From a checkpoint of a small transformer trained on Wikipedia.
Size: 3 heads of 32, MLP 384 tanh GELU, 2.18M parameters.
Training: a variant of SOAP for these matrices, 128M tokens.
Each number is 128 + 24 x the weight over its row's rms, rounded and kept within 0 to 255. Layers, rows and columns count from 0. Numbers have three digits each. The size before them is the row's rms in percent of the matrix's.

# up: layer 8 MLP up, 384x96, rms 0.185, rows 138-221, columns 32-63
# down: layer 8 MLP down (transposed), 384x96, rms 0.191, rows 138-221, columns 32-63
up138 109:136114142163155136123072138130150071109117118106118152120113110139127154128126166162129145094105
down138 113:163153080128152126138168132131132112081109152151131170111061094113145161122160131144109132107116
up139 096:053144136173141161122099153137141091129160123102118126095131109113110103122139110142130159157119
down139 096:123137113102114143114100089076158123110120129166144141121128168118133134128167110120167097089132
up140 098:117122097130123100167151114184119133154142113096118112129138180092140128099152146121126128095183
down140 087:133134120127083116109134137126147107042107126113103155126148111128104088123106135139098104165124
up141 098:134142163112124102107165088097123131101100085101116118130103122116147117156135156125101103122119
down141 076:124115132160095121101121095167149153196108106134152142141146134120155140108114106066121160150140
up142 104:124160135170136107144130121096134124125168154138096115116140137132134125131110139123106168112098
down142 101:125166137112108180151129120157119130080116159115131148178163157103146112158123107157144088132114
up143 093:130125119142124137160132147143124151101101115072124073137074122155101140104112109111100135132114
down143 091:145165141122139114165100177142148128119106154147147143138155105127169108173153185136156130087125
up144 087:157143133111082143111113123154109093158145159109143135107124124138082129142154162114128159145124
down144 087:157119092130115107137098134123116133151128129140115087110129096116147120132105156096170140145127
up145 097:154141166092132100142132176124127071149115133114127099169099151141116127130156138138108159109142
down145 096:120128162150104121121124111128152181111167125131144103148117110136153146140123152137140087121110
up146 106:135137155151144129146103120108132130144121109150117060154149131144133177141112132150113101127161
down146 096:170081127114128123110114085137164077128142096141157106124102148129141122134119124132118132115132
up147 104:082107160076158143148171098150121127125124099127135152140174138158103164138123124157131131154126
down147 100:126081097147124133105141121144116153117136146115102143146137108119130120163147126169119140126120
up148 094:108100123105114139126117137134135125099190100137139146104115088144145110151164125100130071098148
down148 085:110115090118124092106118124134137154173128135146103149146088113140095137066086140097135130135102
up149 085:116122116121115126134088144114117110080139085133135107143144107156155172106115133156123167139135
down149 094:144157112168107120126131133128105127187094129156098140171084130115136085120134123110120126129134
up150 099:144105120143128117130132085153139144112139119172134127118099107112175117116100180125105131141112
down150 090:162099172173094112131138136092156156125131148102163121148139170116115129176142133146107093104141
up151 119:168114127161122148086145126119157103127113108106122121134175142140155133110103134118079129079126
down151 110:156051106129147147120133084105135085131112125152167114087138119140156165126135123140145182097123
up152 083:108116150108151091137112178102116122114151142127134120139133131147105108132131106142135176159136
down152 081:115113096085114138119121109119133148114106154117135172123135089092173135120123168116107091111132
up153 093:125126161146084077166093143127179091133118100114101105109105144156113140115157123123131141104129
down153 078:119120118122149140156116146152133128118116157132140165179118073115156121142149129169135113156139
up154 103:157129156099119085117139133147128123141147150122158132138119122110151154108120105180102127112088
down154 103:168121087071139067144128166116118097133139131141075061099087113112142118154093158108144118127116
up155 112:143078146141141129141140152141118156093135115103113099142126136110150132100117166101093129102118
down155 121:143126145123133141132119116135150139126103119113160109098159112107169126140107169119121130089112
up156 110:104095172097152107127098094126112139102109115086129164128170156160148127098163101143090155162168
down156 103:163135115170138086139107092127096141135128141091156090109124132140140107130114128088129123100139
up157 097:147124127141143146114132123142130111105160136172123097113169166088118130090158121114119123179170
down157 106:105140117160111111160166158095116154153123137115112149156069142121102114089125176129136112140128
up158 107:100115089134090139118159167188107109153114100079089142157126169110145118134111123132122110107162
down158 104:111148115119131103129101106106166111121132182118094106092084119081178101130107128110137138124124
up159 095:073113114137119083131127141163120128176130122139155119134090101102097115143117083158103136190117
down159 092:125144131128151155081132153118135103127143145156111123132141109158138140159161136135094163143124
up160 093:125135074125168149141074148175066122105142090145121133111112127091150131122154163109152165111094
down160 095:101129116112111109134147108091188094148103181188140085111129103133146146120100074133125175140159
up161 092:114143098130104117138121113093118078137142129153132117136115127115099155134119138158135107095129
down161 104:119100127115121110099160098141161145140125105156139104135080098137136107098073075045136167126117
up162 100:144061119144166105119134151101152135131113130115106119147104145088111137105117155164095129144124
down162 088:101104092105151130083105141153153137105081178110077165159137090106145114087127118124105081105126
up163 106:138146120151157135116106118149078058150154099142169149115162128111109159174141129120141127152116
down163 103:159124111078138142156125127161114139140057151159143143142153146131134145111083158122123108137118
up164 114:126145107135126117111137147118133112113123124089172149137085119165137120135156134169121148127054
down164 112:152135142105119133105172075181096139155112096075125163068139148173136115121171131129132143099105
up165 088:158120128146132065174124141117091127137127122166134134132156147099136146159164123094134123128138
down165 098:140148076141059112132098125154129138133101127158087169121117113132129132111120068171115179126145
up166 090:133102113142110111146147092101138094115110128076112120142118125083094138153127137146139143151098
down166 090:145147127120107202136141137103122103112169149167125119121116125117149119139148142145133114124131
up167 108:153106102108127136138184117155104121138120077110153128111147148134158110125121116128124159156123
down167 109:108093190129080120118082164162116114107097119113121147120158141106183091159103154116113126121164
up168 114:079102131134113110136121107152103112059144129130128141110093089170133130090135129160146162152071
down168 104:118137124148136114188157092139102131137150125133074121123150124108137094136146155128149128155091
up169 120:104148184104117107172154095146141117135096120111131107129143128106115161147148122112135143153128
down169 130:135126135135119140124091135092116114116157157148105149115125130128104132092119140112137133123094
up170 110:149172088168101136113123124109132115138145143128133129139142102163097145103057086159128089146127
down170 120:121135123129139125131130114152139124157117134135107092169121145128130144103144100136134091095123
up171 073:121137119156144125154124139150081152109157137102075111134152130115107145152103117148162107171109
down171 085:130097169137116123091122150131143142100202132085103137152157089112142123162152186094099124128149
up172 104:115103116129131107176113120114160108102127141160132139112147157146149122130109132093175121106129
down172 100:146120114119135139106139139115098114088156137128105167119151123088111137148122093152090124139123
up173 098:121137134172129124138125128119137133113176110120112123089107155151131139125104126112130109117158
down173 082:135139125124123156138120153124177165137139150150109122192124120130163130123163136114130146156137
up174 116:138143155123109168098145087157098115146095098131145086115127162124159149122117071158151138173133
down174 131:164116147114105168133120113182134129126101136111158110097113202148164119104097154130156147170162
up175 106:131117108102110126171133111094158129115106109136138170198149167096145109121152150144089149117071
down175 106:134161118142117129122095116151108185137123138137113125087160117134114126130131120114131065094119
up176 104:137113132116151140132121160129131123123106107149154079143109071094130135100135142111144135127115
down176 107:146127159134117084130153150134143120157099102124158161129157128126111116133145119099052145127127
up177 101:140169136086122110149158130121120137070143100152128107148145135123149157165102098121106120171153
down177 109:146162105129183140167115084142094136114139130080133132116131127152112089153151156144133164152133
up178 106:113131088139102100118142162107100114102155147135081116128124097130156136145112114147101147139143
down178 094:178131161104160130154101111118135130125086123158119138140131155125094153141148130117175108159106
up179 095:124150158125123122170136157116119120145129121118125138102144171191153136130121095138107099062144
down179 076:093164144120077122079094099140143132144123129108090125162123117145128152131126129111116096157146
up180 101:139112128166131120123128097146107070114185098118126121160088128147175150108135140143161182140096
down180 098:165129162088120133134142154161132113153124121069113157112197146131085108161141155124107111089134
up181 105:147115122120103115133120174145082109149125114101142137130169149134099122108168164139134140178117
down181 114:134127148125126140099149128119129139125105079098104109142120143150176154110160111136118070105144
up182 091:098131089125107128167120146136123143100072140127081158124158164131087165095102139126123170135147
down182 100:116118137133160132171116151137121118106134194126158147106148118106124097107123111134139108097139
up183 091:113098105133115109144128115117119106115184151132163123115106165149134063138127138138154119106133
down183 074:171146076107137158125092099124152142176145134116144103132096103156131122118124153099153088146114
up184 079:132113166103114148085105114098110126113164174094110150100151113131127120164139128130156147154095
down184 092:094124110056113116093113144134130144124138114110145130138126120092112131116132145133101147135140
up185 094:166152116153135126142097159137124150130152121135046169112134141149105155149152104164153153120148
down185 080:129085115083127127106151113143098124129133144120127118143114079164122156158132128120106121118149
up186 117:115135113102130144132132118119139166088144138113135134133125152124111128100109167142183147134096
down186 110:133107126135117138154154076121134118093137135116117079181145125137126141119127152083132143169138
up187 102:141160149148135174149085116094146122088097119152149118084144116165190123153119114152165147172160
down187 106:120134082113116103120121183113128148159107176147108110113144166158157120148126144123118131088162
up188 106:135161139113110140118125137157154157116143129129094122120149155120104142098144103167127125118114
down188 111:117121131116099133131160147169162142129078100159148153120153117121100085114109141169150141123144
up189 092:094142105141092128148127143126081104080132108101139149127110139164131092146112100154127119136140
down189 070:144094133152118105070128066151117120164096115116070115162127111111132142134118141088119120121123
up190 099:120131158115166123161112160106141130106143096111133099132140116120123136073134147112093138099120
down190 090:135139147115143098078103111175130153144171127129116143064170144083146107116152159123148120157149
up191 106:106147112122141141159087133142164170142102091087089138130123164160120150163089139128129120146091
down191 097:165141154119147135110139140139070103158150136139079121130122092081127131097142168107133145113119
up192 094:076097136139123170111119096107107113122125068148138133197165120169163078168081131173122095126146
down192 082:118136137200151158144125120127122112146122133171161106098124123127128111113123122098142139162119
up193 098:128116146175127124161136186120162137124136119136072137107193106110140142111115172119132148111092
down193 100:088087111152146129127171130108139131142160106121180180171152101118152128148155124170130096170129
up194 080:131135141127105167131150113104098098097111136156142111075139125158116078153093134080098178128155
down194 075:130100120144110151103134147115126151115089142099146145107112081140128138142145167181126130134121
up195 088:145125157146121078121132137120131140130142114177123172136138079120121129143180103188120141129118
down195 091:109171100149141132135130157109138111154145130109140186132128135129126172121129157115142067140139
up196 085:113154153097102116119131175142103140153107099134143158148098123103104129124142141110131173151132
down196 087:137155129143190113141130153134133116117126158141127145154142054118131138163135136193153147144135
up197 101:112107133118098090121097135146131128119122067146106158112135141066130107158089144127118127096105
down197 076:147151147131124144077133113168108126138148095159112120167107130130179134117132121076121157153150
up198 099:129103079135124122123108102111116112127135109078117092116178152111124105071116133136119127111110
down198 093:099149127113160157134134108140121119110170124119106180102102124131099121135150180145167098151115
up199 099:119129086127128169176112111156132107099149102087079154132124149138120160115120115130109119136111
down199 098:130069123107161123116109159134075121122133130106146123115159121124153149127133141133137105149130
up200 091:161103074161144120119097102124139085124102132132186140159162130119137162100110166138098155119133
down200 089:122148170134137138138176117141147097168109152102164131112135134175158097126099174160102169158138
up201 107:099130139140146115147124123083133183151072076141136103157125131137128155160099143143089150116093
down201 115:115132135131132106092150138109144155175126166135121106150144097136087123157115130163117140122130
up202 104:124116145100126145154113078099120174080131107139147113170121160101130156117142180107110097118154
down202 095:144105164080127113112127129147116126095079110103129146111166119112127087145128129139090125137125
up203 099:102098095103139119136141154119152093111165093145113116156116123128129135120132147145133169150109
down203 132:099105126142119121154105109102122111150080131140137150124128158160108091098060103105144124082162
up204 105:138125152120114103118128135167138103112173105127138081113182147170083112154141131101159083143110
down204 108:120143155141130116142173150151178124105106127178130097119129112121122140166107126109145108125117
up205 097:168118190133128100190168100141124105123126128135151138128098130127139143063129158112120125066118
down205 100:128132146148137140130091120158144096128126136092118132073138105134133154115119085097160142135162
up206 097:118175121147139114177099107093152101161158102159133142120124115115112149139193162133123146140118
down206 095:152147128117118147104128130123115108123136133135150160120116084132150136123097127115096135145155
up207 095:105135150138135096123114117152137112111107141112139099178139103158119119122131126118116149104123
down207 085:160100145129118138126129113133117127140123114127098110060137149097123137069096129146157160132105
up208 111:122082106113132170134129138138134159118152095108087117146120167145116128155150155155153119156139
down208 105:150132171144140072145119121135114118132114103125119072165139125155077112164121140101147135096091
up209 102:127144127121111129110087109138143093104129138084136142112127148143105140115119113157123138139158
down209 115:096180181130120132126129126075156146151155132097104148114172122121111112140122118134125163153164
up210 112:089116153166075101088104147171128110111162093124075152149145129121168126106146100144155071112099
down210 105:105104143119138145150109158078129118106194154130094167115105154107110129115127126126124158102121
up211 129:153140114137153070127162131137092123126135083108152138157142126133134138163125148113114111072113
down211 128:082106143154147107153138118138104117113142102112131150145112112145103139142130129116145161141111
up212 098:139132100121143121074133147139125137112167126123138064142146121117146145135119141147058109099112
down212 087:144135166117109125140162128088126113134119085123152116126120176161125178132143118102159124096123
up213 102:080112102128156123110142148175114124101106134131125116106134134152153125127092107101130155108117
down213 106:150097147098121165140176169141134161152179129121104134136171102102114133164149138093132124120127
up214 111:101142132119123144154128111119121118078104143170096129126156116132112139144133130143104134106158
down214 106:127168155153126141123116153105140142083138137106118164138119150122103140112076122111163098138106
up215 106:146146117146186111125148155143140112123116139078158099108154128159123154137134135156094148140120
down215 103:124104045104124104129098118125113125130080063129160142157147116178122164096131116132161138123150
up216 104:091154120166131089110085129115098139089131118087133113145144148100106153153127101124122135180129
down216 095:111136131120099153079127151110144121124149115103112084142123095134123152110115167172065195157126
up217 095:132103130113130164110144131117104143093119115115085102100113129117103168133117118138135139149173
down217 100:118104098165156100137150180156101110095110134110168098152124146130100114137130122137139127150138
up218 098:113124111143141136146099134156144122118174121111118152103158090138160107124077121094126132167138
down218 094:108124088123171122138111150125159162133146124124170088140136148140152170110112114098113111121114
up219 088:128114114094082111131131124091150105117121075128113106129193151121144101155127154132113120111109
down219 074:162092082162090118104111087129138145162093140128116121129128075131109167094092138146142134150177
up220 112:136097142131192157125130086125133141101098118123175106145130136150158101139074139167107132161113
down220 117:129140113158139127102124152120167170136151149123101135130115104163147153089088112133122123094149
up221 071:091093170104148120121114125126101151130131080152139110158120125086181154137148116146114066084156
down221 073:123090104146148183118129130128126123090114143161114154128168123123139158166102142111125111133168